Each number is 128 + 24 x the weight over its row's rms, rounded and kept within 0 to 255. Layers, rows and columns count from 0. Numbers have three digits each. The size before them is the row's rms in percent of the matrix's.

# layer 4 MLP down, 128x512, rms 0.113, rows 109-127, columns 256-319
103:095132125103125129084096077075081104155129171155148127131116109088126130113145128147128144105107128151129127124121147117160164116119152154079123136143126125115168128127150166130112117188106129
104:165130098131118128121174144142200114131132144105109128170103070101129129155154127148128100178130128121161129119157118125077169121074159105076107138082099127149144147127150157128089134139108131
094:114127100120124126088112181116148100105128147150140129096188143104127126120119128145126128158125127136152153125113104111122155163156126151113112121171072130126134113127120089128140137103143128
098:139130123102138129107102100094118127081128122100130128158124127140127131107108128113128100118144128093133117110143105136127139115107144098111109129140142127151147138128147093127112106101128129
096:146127155142113129112111124092073162152125109114141128101167126108126128095139130155128112146110127132115129119101144104127089159119105135155171116099048131136146133125148092129163131091112128
105:137128156090119127124174137165196146152128124125141126118128145144129126122102127125129125103123128164128123135154132131094131159131172134137173117152156128138156120131125088126119130157112124
099:128128109137138128141126149167091124153127139112119127136125113135126128159137130175127108154128128114128149139122142193129129101121169140102128093115111129124113147131112089128123123149149129
102:122131136163139131196111144074122117134127160149094127115106144099127132117125129140129104142136130078160127129095126185151146080141164111131107150176115126131176102128113115130144111152142129
098:123131143134132128095116099098133147098131116150094129132124110085129127119134127115130131168146127110140108129158129135114143090124105113142145138103133129145086138126146108127175102153120129
095:119128134129129130116132115111132112175127155128151129153117156156128128153147126093127103142125130120086127125137112108116154175112167205053165125165143130123149147132138151128135132106116127
091:114125110180136127122072139130100175112129107042103132148132135133129129152106128128135143137122129134120061067111133131119111134117134107133127128094081123135143137131137130126145143092149123
102:149128143138136128127130111133108130147128147101148127115113173130127129124166128139130115091134128181130173113114111156147168131147090157117125146144127130124133136131100068128125129167088128
099:146128162114133128137122049113106151116128092109139128137154165190126126116143126103122087090133127072127118125176130114096115128095085108112182124160133129134130138124128127129101126115158128
096:071127193120124130120125146097111084103129129189107126103082185108129129151064129095128156142128126058149111141165122107167155111069111132082148126154117130133137117127128105128106121154128129
116:114131108126127128155110133115092106121126116117133123132150106075127134119089127135127156162125129135144101122129129157121142104124120160128112119117093126134129110126165166127109148133128130
099:130127172157127127123144098128133115174128119171172128104083092139126127135147129098130131097130130117121104119136134133120105114096148124117110120090131130143121132129130163129113128170119132
101:114127118133129125096123175108132175118129106086120132099147099118127126192094129145130162121124127149118086127105111143172156160102139101148096119123143128123157115130090130128147134196085129
091:103128204124128127115162072177110140167127118091089128137133132180128128117144130135131149096134126179134143147093123124133100170162144147100171081111172123128126103125133160126096122168114129
087:120131157120131131138131175060134136109129157145103128135107158160127132117120127196130064169135130115137151177109143128182150171164123117145125127173131125130114137128163144131083131142089126